Weights of a small transformer language model: 8 heads of 64 (2 for keys and values).
Each number is 128 + 32 x the weight over its row's rms, rounded and kept within 0 to 255. Layers, rows and columns count from 0. The size above them is the row's rms in percent of the matrix's.

# layer 9 MLP up, 2048x512, rms 0.0601, rows 1743-1777, columns 256-319
size [ 98  97 104  99 108  99 106  99 100  97  99 101 101 107  99  95 106  98  98 103  97  97 104 111 101 101 104 101  99 106 102 103 101  98  97]
[[ 95 102 211 138 122 115 128 104  54 137 126 108 121 132 136 146 122 151 148 172 153 114 122 186 133  92 143 132  78 117 127  78  87 142 137 163 122 182 116 155 154 133 104 118 100  69 194 162 155 106 137 113 129 165 141 156 156 106 109  91 118 100  76 191]
 [121 129 111 165 141 120 108 140 122 144 118 151 104  63 101 147 108 160 101 105 165 142  79 139 124 118  82 118 109 183 192 111 165 115 107 114 156 135 161  92 182 132 141 166 103  94 132 135 115 187  85 131 141 109 144 199  92 155  91 186 156 103 137 105]
 [124 116 131 107 113  90 132 145 126 191 151 107 110 138 142 149 125 129 119 129 137 172 167 108 112 109 110 151 151 135 139 126 169 133 118 114 141 166 162  75 151 160 169 154 125 145 101 171 143 102 131 107 148 168 140 119 123 167 174 144 118 148 138 154]
 [125 113 151 159 110 180 154 126 152 127  97  90 106 133 147 158 123 146 177 135 122 169 180 155 162 113  75 104 177 134  94  89 124  98 126 117 113 126  93 128 157 124 103 116  88 125 121 134 132  74 104 152 101 151 114  65 132 155 113  74 150 126 121 136]
 [154 104  79 147 114 142 145 105 144 156 127 146 130 131 161 144 132 169 156  98 117 129 123 106  83 131 130 146 116 140 103 207 121 178 163 129 136 103 159 148 113  79 164 125  80 151 129  76  97 170 121 162 119 194 121 137 130 120  61 152 118 145 108 108]
 [164 104 155 109 142 194 111 165 108 121  96 102 186  78 149 146 118 164 104 153  93 152  96 136 108 142 132 145  75  86 127 124 170 104 144  91 148 111 134  96 135 177  96 126 196 199 138 151 129 114 145 175 111 134 107 128 121 150 157 159 144  79  75 134]
 [179 135 172 115 118 165 107 160 107 115  98 108 115 114 172 147 113 111 116 135 128 154 163 139 155 153  98 189 127 134 106 125  97 157 178 174 186 134  84 174  82 172 178 151 142 158 183 103 136 150 122 122 139 146 150 107  50 212 138 134 144 196  82  82]
 [159  93 102 110 147 158 150 105  94  97  81 110  49 106 121 105 241 135 106 138 161 123 113 120 143 168 101 141 120 167  91 111 179 111 113 215 133 143 120 164 109 153  93 194 108 139  86 161 145 151 150  90  79 122 176 162 113 131 119 104 167 153 119 159]
 [106 186 102 184 107 141  94  94 110 144  85 123 138 122  89 163 182 133 125 144  88 129 126 119 108 123 198 111 116 127 106 111 134 197 185 135  64 146 134 127 116 135 129 103  93 148 110 164 146 108 138 152 147 138  92 145 151 191 117 125 122 136  90 170]
 [109 204 117 165  29 106 187 164  70 130 112 108 147 117 128 159 103 128 119 128  55 122 138  67  79  87 162  58 109 120 114  99 109  86 124 149  94 162 142 109 162  96 112 121 154 171 129  88  96 121  78  85 110 139 138 164 126 127  81 142  80 124 143 124]
 [ 70 169 108  82  90 117 162 134 146  84  80 128  82 124 136 102 127 105 146 169 170 125 120 190 106 127 183 137 153 148 124 154 158  91  97 110 132 133 104 144 122 182 138  98  75 114 137 114 112 144 167 145 159 105 118 153  77  85 127 115  82 123 149 130]
 [ 98 130 157 150 135  90  84  72 105 155 114 151 149 138  83 117 111 142  74 110 160 113 139 131  94  94 102 148  87 158 135 132  95 176 113 155 145 116 126  63 170 136  80 130  56 173 122 116 146 151 107  75 137 102 157 151 106 109  88 130 106 134  74 138]
 [116 116 108 167 149 134  82 117 157 149 104 109 141 120  97 125 132 167 124 157 100 142 126 115  91 190 188 146  79 154  60 188 152  79 128 181 163 154 157  99  76 158 123 101 204 119 137 134 142 161 134 111  85 108 160  97 111 154  76  86 128 114  68 146]
 [ 71 139 113 124 185 105 126 180 166 147 139 172 157 121  98 136 131 111  71 171  70 151 108 136  97 157 146 162 103 145 184 121 114 129 127  89 153 110 109 134 189 153 121 114  99 135  57 107 145 123 134 153 111 117 176 135 157 127 117 141 166 119 141  84]
 [119 171  78 162 134  73  85  44 129 134 121 122  72 178 150 113 123 149 135 157  98 158 162 175  86 169 150 124 142 129 133 149 108  81 142 165 106 142 101 105 126 159 107 143 116 113 143 129 170 161 127 152 132 147 157  97 132 155 120 112 156 111 165  93]
 [114 121 141  91 138 175 176 143 118 150 142 146 173 163 110 151 158 177 136 171 125 132 166 137  98  91 156 163 102 103  95 135 130 142  98 161 126 204 126 153 111 173  95 157 183  95 181 144 168 115 106  99 124 120 116 169 126 114 193  92 145 133 168  71]
 [187 102 206 149 121  96  88  70 145 154 200 129 148 145  96 175 149 150 131 100 154 114 142 143 186 121 120 124  97 165  84 126 112  96  86 117 120 124  87 140 152 166 100 107 136 103 120 155 110 119 192 119 134 157  99  82 102 115 125 145 173 128  64 130]
 [146 148  91  77 165 173 106  57  92 141 127 105 109 149  92  93 130  73 176 131 161 111 109 157 119  89 142 104 105 198 183 147 118 127 158 145 137 111 115  55 136 158 139 160 160 103 147 118 187 166  83 175 156  88 171  87 133  91 129 112 147 116  83 151]
 [139 113  92  89 203 182 145  96 177 118 124 156 117 126 113 134 104 166 102 133 133 151 183 140  90 129 131 141 149 132 144  53 122 156 136 138 189 109 123 150 107 129 144 131 111 111 105 188 152  65 115  39 101  99 141 147 137 156 177 118 112 106 137 158]
 [145 178 157 133 108 116  90 150  62 131 153 234 115  96 148 114 109 136 134 110 144 135 133  93  75 153 193 130 133 157 145 128 159 169 144 144 156 122 132 123 104 114 124  61  98 223 126 110 104 125  96 142 130  95  89 105 121  99 129 126 137 127 148 168]
 [108 121 166 153 167 136 105 162  74 164 192 171  73 168 105 135 131 113 102 171 148 147  97 174 123  65 136 104  97 162 118 146 165 122 115  78 177 162  51 184 145 101 149 140 168 104 108 179 112 173 155 142  85 153 209 128 127 177 151 126 109  93 185  86]
 [134 158 146 148 146 143 141 142 144 112 125  46 137 114 197 122 106 138  78 105 131 135 133  92  67  96 135 122  98 153 158 128 171  96 131 107  72 108 138 112 130 105  88 170 162 110 186 128  97 101  84 158 163 124 146 165 182 125 108  65 161 106 101 132]
 [132 119 117 131 111 170 162 124 143 128 122 132 109 167  95  99 133 148 150 146  91  86  91  59 134 134 137 121 134 182 155 117 139 139 179 126 156 122 120 120 174 134 107  88 119 145 151 173 138 141 116 157 108  62 145  86 191 114 155 115  31  41 133 161]
 [175 115 106 165 122 188 130 123 144 153 142 200 114  80 141 125 128 110 142 112 145  93 174 112 121  65 136 158  90 133 179 105 107  96 161 156 162  91 113 140 129 138  86 126  73 170 145  93 196 106 159 111 124 168 151  96 153  95 148 117  63 177  72  87]
 [138 179 133  93 122 129 103 173 132 208 116 172 147  54 141  86 135 153 106 164 181 103  83 109 106 134  88 118 186  86 139 128 138 116  96 148 157  92 171 181  87 145 138 150 129  67 147 116 138 147 177 200 143 123 163  72 145 185 170 183  93  96 138 159]
 [110 143 168 156  96 129 113 110 140 100 138 104 144  97 104 136 117 138 143  88  44 195 164 118 119 146 169  68 127  96 169  78  91 172 106 123 139 179 140 107 120 149  95 113 108 178 106  76  92  94 119 129 122 171  80 132 140  99 147 114 121 134 118 137]
 [ 62  97 127 141 157 156 164 141 189 134 116 121 117  75 136 108 105  87 159 120 105 146  82 168  87 124 120 105 150 147 123 130 141 118 190 110  97 172 121 115 204 108 177 132 156 106 107 148 121 131  80 105 170 126 154  77  74  80 149  83 135  92 149 164]
 [135 102 121 120  92 144 124 157  86 193 125 101 174 143 115 151  90 119 156 177  95 140 135 119 204 163 103 182 152 151 157  64  79 152 134 112 152 161 144  92 139 121  81 133 123 104 109 129 154 149 166 115 147 110 144 139 111 116 139 189 121 117 134 109]
 [153 174 136 165 148 126  86 143 130 189 160 104 187  62 136 111  85 144 135 125  98  87 135  98 149 166 125 131  93 112 105 108 128  99  92 134 107 161 113  95 178 161 144 158 138  99 121  98 159  97 181 150 144 116 177 166  66 157 141 172 138 120 150  90]
 [103 110 142 113 139 143 120 183  73 103 147  99 146 124 178 115 138 144 103  76 105 120 143 149 131 158  97  83 111 128 104  90 129 141 190 140 113 118 119 163 138 116 123  84 209  77 128 178 203 167  86 171  96 139 143 113 137 136 170 117  99 145 236  97]
 [161 129  98 159 106 155 114 153 174 165 113 197 104 194 110  69 132 180 132  81 106  71 123 111 127 100 141  86 170 221 131 120  58 179  74  59 149  92 152 124 197 113 130 125 155  57 131 188 104 111 168 155 172  77 104 113 102 164  62 127 141 177 160 118]
 [131 155 116 110 103 102 123 106 158 139 141 144 138  67 174 154 101  93 132 122 152 167 153 142 138 137 180 155 128 112 139 116  99 117  82 117 118 104 147 113 102 131 130 107  86 128  91  75 134 165 117  37  87 143 145 147 132 173  67 148 146 186  70 169]
 [111 168 152 162 145 157 157 115 101 160 146 125 102 116 115 124 130 101 104 133 103  76 119  97 137 119 117  63 102 127 158  78 101 143 127 161 115 136 117 112 110 146 111 143 169 144 160 110  90 160  98 166 150 152 166 158 133  98  86 145 103 143 127 138]
 [123  97  94 140 109 153 118 125 103 137  97 105  99 139 161 136 165 161 183 182  98 196 169  58 149 149  50 106  87 128 155 171  75  96  79  83  89 107 127 145 146  79 159 110 105  96 177 116 162 143 125 114 172 125 111 159 100 125 136 105 114 134 172  77]
 [125 139 121 122  93 175 121 104 110 104 100 136  53 126 142 125 117 161 105 161 199 121 150 187 122 146  67 134 104 159 117  97 141 145  68  96 109 142 103  75  95 141 139 123 122 119 162  99  86 150  64 121 140 130 133 150 130 119 115  50  38 157 145 134]]
# layer 9 MLP down (transposed), 2048x512, rms 0.0442, rows 1743-1777, columns 256-319
size [101  96 100 105 104 101 101  98  93 100 104 102 102 104  98  99 103 101 100  99  99  99 103 103 103 104 103  99  95 104 108 103 101 100  97]
[[184 173 149 100  88  91 138 158 125 118 120 152 119 167 169 158 124  94 138  99 109 151  91 175 117  77 110 107  86 171 103 132 130 102  94 154 180  51  97 126 108 178 118 122 102 106 115 150 106 145 142  76 130  70 125 157 127 112 139 109 117 160 111 172]
 [ 97 193 117 152 167 178 105 153 139 225 150 143 192 173 147 121 151 111 126 128 124 144 126 106  93 111 135  77 139 155 109  80 120 169 119 153 151 135  98 111  83 158 134 142 169 191 113 118 107 196 118  85 153 140  61 127  81 105 174  86  83  89 146  84]
 [165 189 146 164 107 121 131 138 179 154 170 124 117 124 140 144 182  99 114 178 121 109 151 158 160 160 148  63 129 128  97 133 161 106 169 132 110 131 140 146 127 121 178  57  89 123  44 160 146  95 123 152 127 110 133 141 162 152 180 178 145 140  96 145]
 [147  72 202 155 142 143 227 157 106 120 136 108  79 128 155 147  94 174  99  82 124 115 153 139 105  97 132  54 127 102 175 127 129 125 150 126 136  65 105 120 126 120 107 103 148  59 101 104 157 156 157 141 152 154 129 119  94  99 141 121  97 134 137 144]
 [158 138 170  80 124 124 171 122 151 144 145 125  88 249 157 153 148 184  65 114 101 102  97 127 217 128 158 114 158 140 103 153 149 140  97 110 140 166 119 142 151 124 168 181 107 178 140 157 106 135  86 112 107  84 127 166 153 119 188 147  89 136 131 166]
 [181  88 188 164 192 140  90 178 141 177  66  74 166 102 111 129  90 145 168 150  65  63 114  75 119 125 150 100 131 171 128 140 160 115 116 116 121 111  99 122 135 169 122 143 140  80 158 106 115 117 157 160 134 144 130 188 140  79 151 162 104 137  76 125]
 [170  71  94 193 150 158 127 147 153  84  98 100  97 111  91 121 140  99 118 155 112 155 194 111 166  95 113 100 157 184 148 120 107 179 177 125  98  71 118 129 154 104 105 137 121 150 127 110 132 156 130 101 183 120 126 129 116 195 114  93  88 163 171 194]
 [ 90 177 133 144   0  74 128 155 137 156  85  81 151 143 124 145  98 109 120 168 171 141 130 111 110  96 133 117  96 100  70 100  85 126 136  88 175 146 170 103 150 155 127 104 216 145 112 132 139 124 138  79 145  90  95 105 137 111  96 134 113 150 141 138]
 [126 133 178 171 135 160 130 118 120 126 170 160  93 141 101 101 111 112 143 170 117 189 104 141 173 107 136 143 196 145 158 130 132 149 119 130 153 143 142 164 147 173 117 108  82  93 102  95 146 159 140 150  94 138 143 126 126 141 128  69 121 104 130  56]
 [ 94 152 110 113 138 169 122 182 191 149 125 148 140 187 126 177 160 151  82 110 103 139 143 158 148 128  87 105 106  60 102 113 120 120 160 135 118 139 131 160 113  93 126 165 187 126 150 106 122 125 129 169 102 103 122 164 152 180 153 142 129 103 149 154]
 [198 185 130 171 138 182 100 120 138 144 112 179 114  49  90 106 111 129 123 147 128  99 118  93 130 105  81 133 123  87  81 146  92 188  96  67 134 137 137 169 134 151 163  63 159 187 156 124  56 100 132  63 110 135 158 140 137 158 112 191 129 153 170 121]
 [184 125 186  93 126 104 115 122  87 123 143 108 121 124 144  84 123 120 117 110 162 142 122 106 150 110 152 145 128 139 145  91 158 155 119 157  87 206 154 103 185 106 147  69 128 153 134 122 102  88 149  23 127 146 131 164 155 121 134 123 128 169  94 102]
 [120 124  85 113 165 102 152 102 123 136 143 135 131 121 118  74 108  80 102  92 148 151 105  83 119 146  99 121 114 156  89  90  80 176 157 146 168 185  98  78 147 114  92 180 109 157 134 109 152 127  47  86 138 116 115 145 135 133  91 137 178 123 112  93]
 [110  74 104 164 143 123 128 134 113 157 133 147 146 131  92 128 133 127  98 109 104 104  71 124 137  89 120 142  44 111 144 166  81  99 107  99 124 131  98 142 152 159 102 119 164 113 149 171  72 101 196 110  79 230 139  71 142 139 179 138 141  95 123  92]
 [134 244 125 128  83 128 169 156 172 130 115 182 130 141 100 102  81 113 130 148  94 183 150 167 178 174 134 168 129  80  98  72  94 200 114 125  78 151 122 188  64 109  97 151 125  75 120 130 146  94 158 122 186 140 149 196 133 138 157 131 133 129 164  97]
 [180 143 123 171 125  88 148 128 119  98 141 114 112 129 102 167 129 172 158  91 103  55  94 123  37 177 158 129 108  69 103 123 107  86 165 202 110  97 141 139 108 107 127 128 174 122 165 180  91 157 170 155 155 112  64 140 140 137 117 154 147 155 100  83]
 [194 198 100  83 165 120 128 119 122 137 129 115  91 151 101  65 134  62 127 159 133 133 136 125 117  79 130 145 176  76 108 118 190 136 120  98 120 176 154 151 128 144 141 124 148 120 102 145 123 114 101 109 151 128  99 139  99  82 115 154 177 134 156 135]
 [176 149 128 185 140 152 148 116 157 118 105  83 106 143 123 128 112 118 191 107 111 173  93 125 152 140 144 128 102 120 163 134 124 163  99 142 119 158 166 135  84 125 104 134 163 203  70 141 101 156 134 137 209 137 130 132  90 137 123  95 146  79 129 106]
 [119 104 129 163 117 148 111 117 165 109  71 118 122 158 173 125  71 134 158  93 127 134 135 176  92 111  87 113 100 114 118  98  72 153 132 120 113  69 152 139 111  92 155 155 194 103 115 156 124  71  67  66 125 171 108 103 163 133 140 163 112 108 135 133]
 [134 178  71 178 128  91 195 120  94 116  80 133 206 177 133  89 163  97  99  91 115 133 164 110 149 167 145 154  85 139 173 149 105 130 150 107 129 151 123 121 123 139 114  57 115 157 136 159 176 109 132 136 140 120  98 127 119 104 128 126 147 138 192  97]
 [167 122 127  73 166 151 128 140 161 120 113  71 151 201 157 119 123 149 144 153 170  94 155  82 125 143 122 152  83 125 138 159  90 138 126 102  87 115 149 146  90 134 131  57 126 114 118  97 119 108 106  74 107 114 138  95 125  57 103 151 171  71 147 118]
 [123 139  74 106 123 110 118  90 129 121  58  75  70 125  52  92 116 166  79 116 147 135 122 103 177 132 121  71 104 141 127 139 150 150 209 119 145 103 127  96  87  94 134  95 110 145 121 127  87 137 114 116 106 132  95 146 174 109 187 163  58 155 142 170]
 [ 92 158 147 156  98 162 109 170 150  95  99 125 177  89 157 117 170 119 130 106 139 129 119 145 127 119  87 137 121 147 133 129 180 191 102 125  83 160 131 123 154 159 133 110 153  63 116 158 105 110 105 160 104 131 174 133  83 152 112 190 147 100 108 116]
 [229 121 116  65 132 129 167 112 117 115 142  95  51 154 130 115 146 130 195 120 124 141 157 121 124 161 107 188 115 135  81  32 152  89 103 116 137 105 198 110 129 164 104 134 181 116 181  81 177 145 112 108 172 124 153 160  98 100 109 119 132 122 118 169]
 [156 115 176 118 145  87 127 158 113  24 140 121 159 128 101 112  90 150 144  81 165 166  59 127 106 179 141 160 112 114 149 132  76 240 111 117 159 116 141  97 109 139  55  94  43 127  90  82  88  83 141 120 136 125 148 144 122 106 161 138  80 128 140 175]
 [133 180 115 113 184 108 135  86 193  88 147 160 214 117 182 139 147 174 161 134 109 109 102 100  87 174  91 125 103 163 119 113 152 117 152 106 129 104 198 166 112 217  75 118  78 193 103 162  91  97 186 157 172 154 124 121 113 117 121  58 110  85 124 187]
 [ 94  25 141  91 112  79 124 128 182 109 184 145 129 151  63 142  94 123 144 149 157 118 196 101 131 170 172 110 152  95 109 129 124 137 165 157 105 160  81  81 155 159 177 123 115 155 176 130 140  86  90 141 152 115 118 121  64  62 112 169 178 148 128  81]
 [126 152 185 118 112  87 105 116 110 116 173 140 155 118 107  97 154 131 156 145 102 125  73 169 152  56  96 154 171 150 127 126  52 101 158 147 148  45 159 120 149 157 104  77 104 154  91 130 179 106  85 155 108 107 157 170 137  86 170 158 159 177 123 133]
 [154 255 173 109 131 139 115  98 142 150 150 130 106 118 113 162 165  70 110 141 106 230 122  94 124 175 172 118 137  84 174 132  89 180 108 125 119  99 154 142 138 113 174 172  99 190 124 167 157 182 109 105 138 167  82 104 176 148 135 112 158 151 128 150]
 [143 129  69 111 179 159 119 113 149  90 139  79 206 166 113  94 120 152 142 116 127 159 114 151 113 171 104 158 131 164 149  91  89 147 143 113  73 127 128 106 144  96  79 104 158 148 146 161  89 154  76 158 162 139 139 133  64 156 127 128 161 137 140  46]
 [120 193 196 124 125  96  98 141 126 115 138 112  64 135 126  66 171 148 152  53 187 113 107 163  95  95 128 142 163  87 140 119  91 201 141  80 168 114 156 185 130 149 163 100 130 124 124 128 153  91 142  71 125 134  75 179 126 120 131 118  94 170 114 157]
 [ 94 136 125 120 133 118 162 135 159 123 175 119 143 140 131 148 126 115 194 199 116 151 129 134 119 132 109 152 119  70 156  74  73  84 133 150 159  95  88 101 171 169 157 141 113 120  87  50 142 176 122 121 149  68 131 155 122 204  94 103 157 127 167 102]
 [168  40 143 143 122 131 132 152 115  97  86 109 113 147 136 107  49  97 130  86 132 149  61 159 109 187 144 116 202 159  85 147  90  82 169 113 116 102 170 165 116 133  91 123 118 176  82 133 177 116 200 216 149 109  98 123 152  81 122 135 159 115 113 100]
 [ 98 119  57 160  76  94 103 126 106 102  72 134 134 144 188 158 171 135 188 155 106 149 161  92 119 152 120 160 113 101 122 189 164  99 120  86 134 130 130 152 167 111  67 128 135 135  89 132 147  92 135 116 126 203 155 137 104  95  98 130 162 179 120  54]
 [ 82 141  79 102  93 102 159 122 127 110 147 131 121 184 112 174 145 164 113  92 112 150 117 104 140  92 119 108 113  94 120  76 152 157 145 139  73 152 165 120 113 121 154 117  90 128 105  73 117 132 134 134 144  93 177  93 125 153 123 153 125 113 176 191]]
# layer 9 MLP gate, 2048x512, rms 0.0587, rows 1744-1778, columns 256-319
size [ 99 100 104 107  97 107  98  98 102 103 102 103 104  98  97 103  98 100 100  93 101 101 113 100 104 105 103 101 101 102 100  99 104  92  98]
[[226 144 150 176 176 136 162 131 149 104  99 216 146 129  95 155  90 155 121 130  91 110 177 112 130 160 163 121 139 140 100 150 140 151 127 143 120 150 140  77 168 160 108 174 151 149  84 134 106 144 136 170 140 142 139  58 112 173  75 113 133 147 161 172]
 [110 145 141 158 116 194 118 124 113 163 150 118  99 113  76 107  99 152 160 117 214 139 125 134 102 165 111 169 146 102  78 118 141 125 144 129 143 178 126 105 128 105 100 160 145 128  99 143 171 152 143 154 140 133 100 102  99 156 181 150 149 138 108 135]
 [123 117  97 159 139 116 147 169  83 136 106 143 143 217 140  89 116 101  87 131 189 114 138 105 146  84 126 123 110  96 174  69 197  84 115 127 171 154 101 125  95 129 122  93 119  65 137  85 175  84 105 128 113 144 184 136 137 127 154 181 151 151 171 163]
 [181 123 173 115 150 140 103 139 173  82 110 139 164 175 136 102 173 165 144  74  93 120 109  95 142 125 168 103 192 182 146 129  93 171 120 114 123 170 132  96 151  57 112 135 162 152 103 172 139 127 112  97 126 110  85 153 119 129 116 121 120 142 141 109]
 [128 172 131 187 178 204  44 178 145 118 117  83 168 134 178 128  56 126 128 123 103 186 141 132 158 101 113 200 113 152 138  95  65  86 163  82 166 140 140  78 113 139 108 139 139 150 115 149 126 152 153 123 132 120  88 141 104 199 153 130  91 108  79 153]
 [108 148 113 139 135 135 147 148  77 126 115 106 105 112 126 151 168 132 173 104 127 102 132 129 113 103 102  99 168 126  19 119 190 173 143  84 111 111 140 150 137 136 105 173 133 158 129 143  79 149 140 100  72 111 139 154  99  88 174 175 153 147  78 163]
 [ 87 149 123 166 127 175 137  92 148  63 111 124 108 103 122 127 126 139 125 119 149 118 125 139 117  41  80 172 159 129 168 122 100 147 148 145 103 156 111 148  59 110  64 113 125  79 129 125  87 152 114 196 129 133 119  87 166 128 158 155 161 109 157 166]
 [ 91 234 179  96 105 138  84 193 125 115 146 177  89 158  95 159 136 212 149 120 195 103  86  99 130 112 130  91 132 147  92 128 162  83  90 159 108 164 150 120 159  97 180 104 140 113  99 121 120 128 144  84 161 120 134 136 143 173 183 117  94 181 160 177]
 [137 178  71  91 131 155 198 152  77  99 157  76 137  93 138 101 149 135 149 104 110  91 165 102  89 163  95  94 123 125 156 111 109  69 162  97  82 207 130 108 132 110  94 155 118 108 131  81 116 154 149 149 114  89 122 196 170 130 177  87 127 184 155 106]
 [133 102  86  94  97 105 149 168 108 123 104 207 180  93 118 141  97  77 119 130  77 124  81 129 137 131  99 119  71 108 156 135 108 138 117 106 155 107 126  90 150 117  54 179  88 102 131 147 123 177 126 145  90 129 129 167 113 173 107 132  98 138 125 154]
 [155 168 112 130 133 105 108 122  86 143 139  78 143 136 108 175 147 135  99 109 126 136 102  91 106 137 125  91 140 137 111 194 125  70  66 113  81 165 185 101 157 146  76 151 159 132 122 124 119  82  70 155 172 133 132 207 113 103 145 137  90  97 113  97]
 [148 111 127  84 171  81 108 107 173  91 114  80  90 167  93 109 168 108 157 114 154 121 166 161 102 155 175  77 117 103 140 140 177 118 131 114 107 106 165 145 101  77 145 144 141 192 131 146  93 117  93 124 126 127  89 172 175 123 101 144  83 100 144 110]
 [111 138 114 131 106 137  16 128 106 134  98 145  96  94 123  95 162 136 169 131 144 131 142 136  91 118 168 144 144 165  56 135 158  71 113  91 127 190 125 123 126 158 156 168 139 117  81 141 177 146 134 155 137 201 155 141  68 133 165 157 148  89 126  93]
 [110  81 151 147 100 136 114 123 127 147 144 133 187 177 121  78 156 153  80 110 109  89 130 126 134  98 152 107 138 162  93 129  91 100 147  88  76 107 130 137 120  93 147 121 165 161 169  65  84 160 156  83 136  92 139 163 154 151 174 143 124 131 142 124]
 [144 168 103 173 165 140  71 111  65 109 125 128 157  94 148 134 121 175 105 107 129  88 144 103 125 140 189 134 101 137 136 171  78 119  90 164 164 160 167 109 108 125 147 100 132 103 152 121 112 120  90  96 136 172  73 159 116  86  78 111 162  96 138 113]
 [113  81 108 113 163  90 119 122 162 181  98 152 123 160  91 135 158  98  69 118 118 156 187 118 158 122 181 140 143 127 113  89 116  65 145 122 193 118 159  66 136 137 113 204 161  86 167 144 187 158 138 121 137 128 103 111  92 125 107 167 127 144  82 154]
 [142 131 197 145 117 185 127 103 130 128  88  74 172 165 114 157 153  80 106 141 139 166 147 171 145 115 183 132  85 150 171  67 108 116 131 146  30  96 154 149 142 103 138 104 131 181 111  68 157 168 134 165 168 138 179 103 113 145 107 141 126 102 105  78]
 [164 125 182 101 157 113  98 116 144 157 160 154 114 158  82 128 135 142 112 121 158 112 152  66 139 163 161 123  92 131 166 197  94 141  93 177  98 114 103 172 117 116 156 164 110 176  91 135 133 102 139 178 136 128 139 169 105  98 137 104 129 135 115 111]
 [111  63  95  97 116 104 115 160 127 184  80 112 110  79 150 105 182 162 125 107 177 161 110 149 115 176 104 166 176  82 102 121 173 151 139 120 135  80 152 106 105 145  80 120 127  75 130 191 126  64 162 110  95 155 172 127 121 132  64 197 118 143 133  94]
 [129 154 108 117 178 155 170  95  86 110 135 100 109 146 111 100 152 146 121  94 143  69 180 140 119  86 152 120  73 107 121  66 134 105 163 121 166  94 155  81 122 121  72 107 207 101 155 129 104  99 170 168 151 134  93 129 111 187  58 119 142 147 146 125]
 [109 157 119  73 176 119 149 189 134 121  97  80 120 152 143 113 207 102 108  91  84 111 141 160 123 107 177 101 125  77 136 126 174  88  95 139 118  91 154 165 142 142 150 158  97 138 132 137 103 141 123 118  94 166 123 110 139 140  58  78 111 116 141 116]
 [119 122 122 171  54 101 111 165 156 110 123  97 143  87 163  79  98  87 135 127 102 110 110 137 112 100 115 169 155 138 105 139  98 138 144  68 121 118 139 144 134 132 121 117 130  79 136 113 131 127 152 152 142 142 120 107 113 187 126 212 149  49 165 129]
 [153 136 131 131 106 136 104  66 158 171 142 129 170 111 129 117 150 126 174  89 149 147 148 179 156 157 134 132  85 139  60 125 114  73 158  75 104 120 147  56  88 132 103 142 125  62 153 134  92  64 126 143 129 191 160 157 149 137  80 196 110 130 161 134]
 [147 149 126 129 138 104 172 188 169 147  98 182 178 109 108 125 136 161 160  92 147 107 115 164 141 172  90 117 151 113  92  86 144 141 184 183 224  69 100  64 174 120 165 158 152  97 143  39 137 171 157 157  87 109 169 128 128  86 142 186 119 158 148 143]
 [ 79  98  91 137 144 108 129  98 108  89 118 143 147  97 156  87 173 137  97 126 170 120 174 117 165 109 114 167  63  82 117 162 188 163 103  87 159 141 177 105 175 131 118  90 118 132 159 117  99 123 112  89 163  96 157 170 151 110 161 172 137 155 144 115]
 [132 196 188 143  90 146 142 130 120  82  77 117 114 180 165 137 137 107 149  72 124  82 168 114 124 141 150 138 126 175 143 148 134  90 156 133 139 148 128 163 102 132  94 181 126 104 139 128 168 144 109  96 121  88 124 180 195  78  86  84  64  82 140 133]
 [ 92 158  60  85  96 138 173 179 116 148  93  85  85  57 131  51 182  95 137  91 163 144 120 126 165 138 107 135 127 140  92 171 166  65 151 144 153  46 130  86 172 105 154 138 116  92  83 124 101 160 120  95 118 115  89 125 174  64 126 100 157 117 155 177]
 [155 182 123 190  67 140 186  94 137 135  96 114 129 107 151 101 124 128  97 176  81  74 138 148 170 115 153  27 131 204 131 137 117 106 109  82 151 160 128 124  75  98  99  64 113  89  91 121  92 136  80 147 104 137 106 105 164 138  92 117  86 100  97 147]
 [133 105 173 133 131 218  95  69 127  91 123 103 117 115 106  89 129 129 122 150 184 186 174 113 151 178 101 135 130 140 154 123  76 117 135 153 149 140 155 143 159 163 140 130 177 127 140 127 192 100 112 152 145 132 140 150 108  94  71  96  51 123 215 114]
 [ 72 161 109 118 127 146 115 115 124 138 118 126 139 101 132 115  87 129 133 109 118 115 111 117  95  73  48 148 150 140 210 136 122 205 178 130 143 111 152 139 130  99 188 211  76  99  73 125 101 121 113 185 136 151 124 208 101 104 116 127 115 103 157  75]
 [187 126 119 183 130 143 104 142 151 158 124  78 125 133 120 125 190  33 151 180 115 107 125  94 166 157  71 160 107 140 123 120 140 142 175 106  92 177 182 105 101 136 137 149 111 162 122  97 189  52 145  96 119 178 100  94 166 113 150 120 140  67 148  83]
 [144 142 148  91 125 125 122  96 135 121 104 164  89 110 190 141 150  98  87 157 161  76 122  74 126 141 130  57 133 169 139 111  81  31 145 105 167 104 138 128 124 140  72 171 119 181  74 124 143 161 104 148 116 103 121 149 134 151 140 127 220 123 121 127]
 [ 51 139 161  63 204  82 135 117 124 199 154 117 125 122 138  89 158 164 134 110 152 162 156 156 159 104  71 134 155 156 123 179 147 111 122  76 117 134 183 140 165 141 133 121 139 148 140 109 125 137 176  89  86  54 140 112 143  61 131  56 136 130 194 137]
 [113  87 149 115 134 122  96 121 115  78 108  88 107 124 145 125 196  98 108  71 125 120 127 153 109 157  96 125 112 168 111  79 182 152 152 113 115 162 181 155 149  77  58 129 113 140 154 115 113 121 121 168 126 101  97 134 130 185 132 165  99 106 103 115]
 [129 131  97 124 147 143 151  88 118 123 149 111 189 113 113 136 128 146  98 142 180 129 171 169 117  96 108 130 143 133 134 172 174  51 119 161 161 135 130 121 137 120 132 119 185 135 186 126  89 143  79  91 131  77 104 104 127 134 124 112 190 183 180 153]]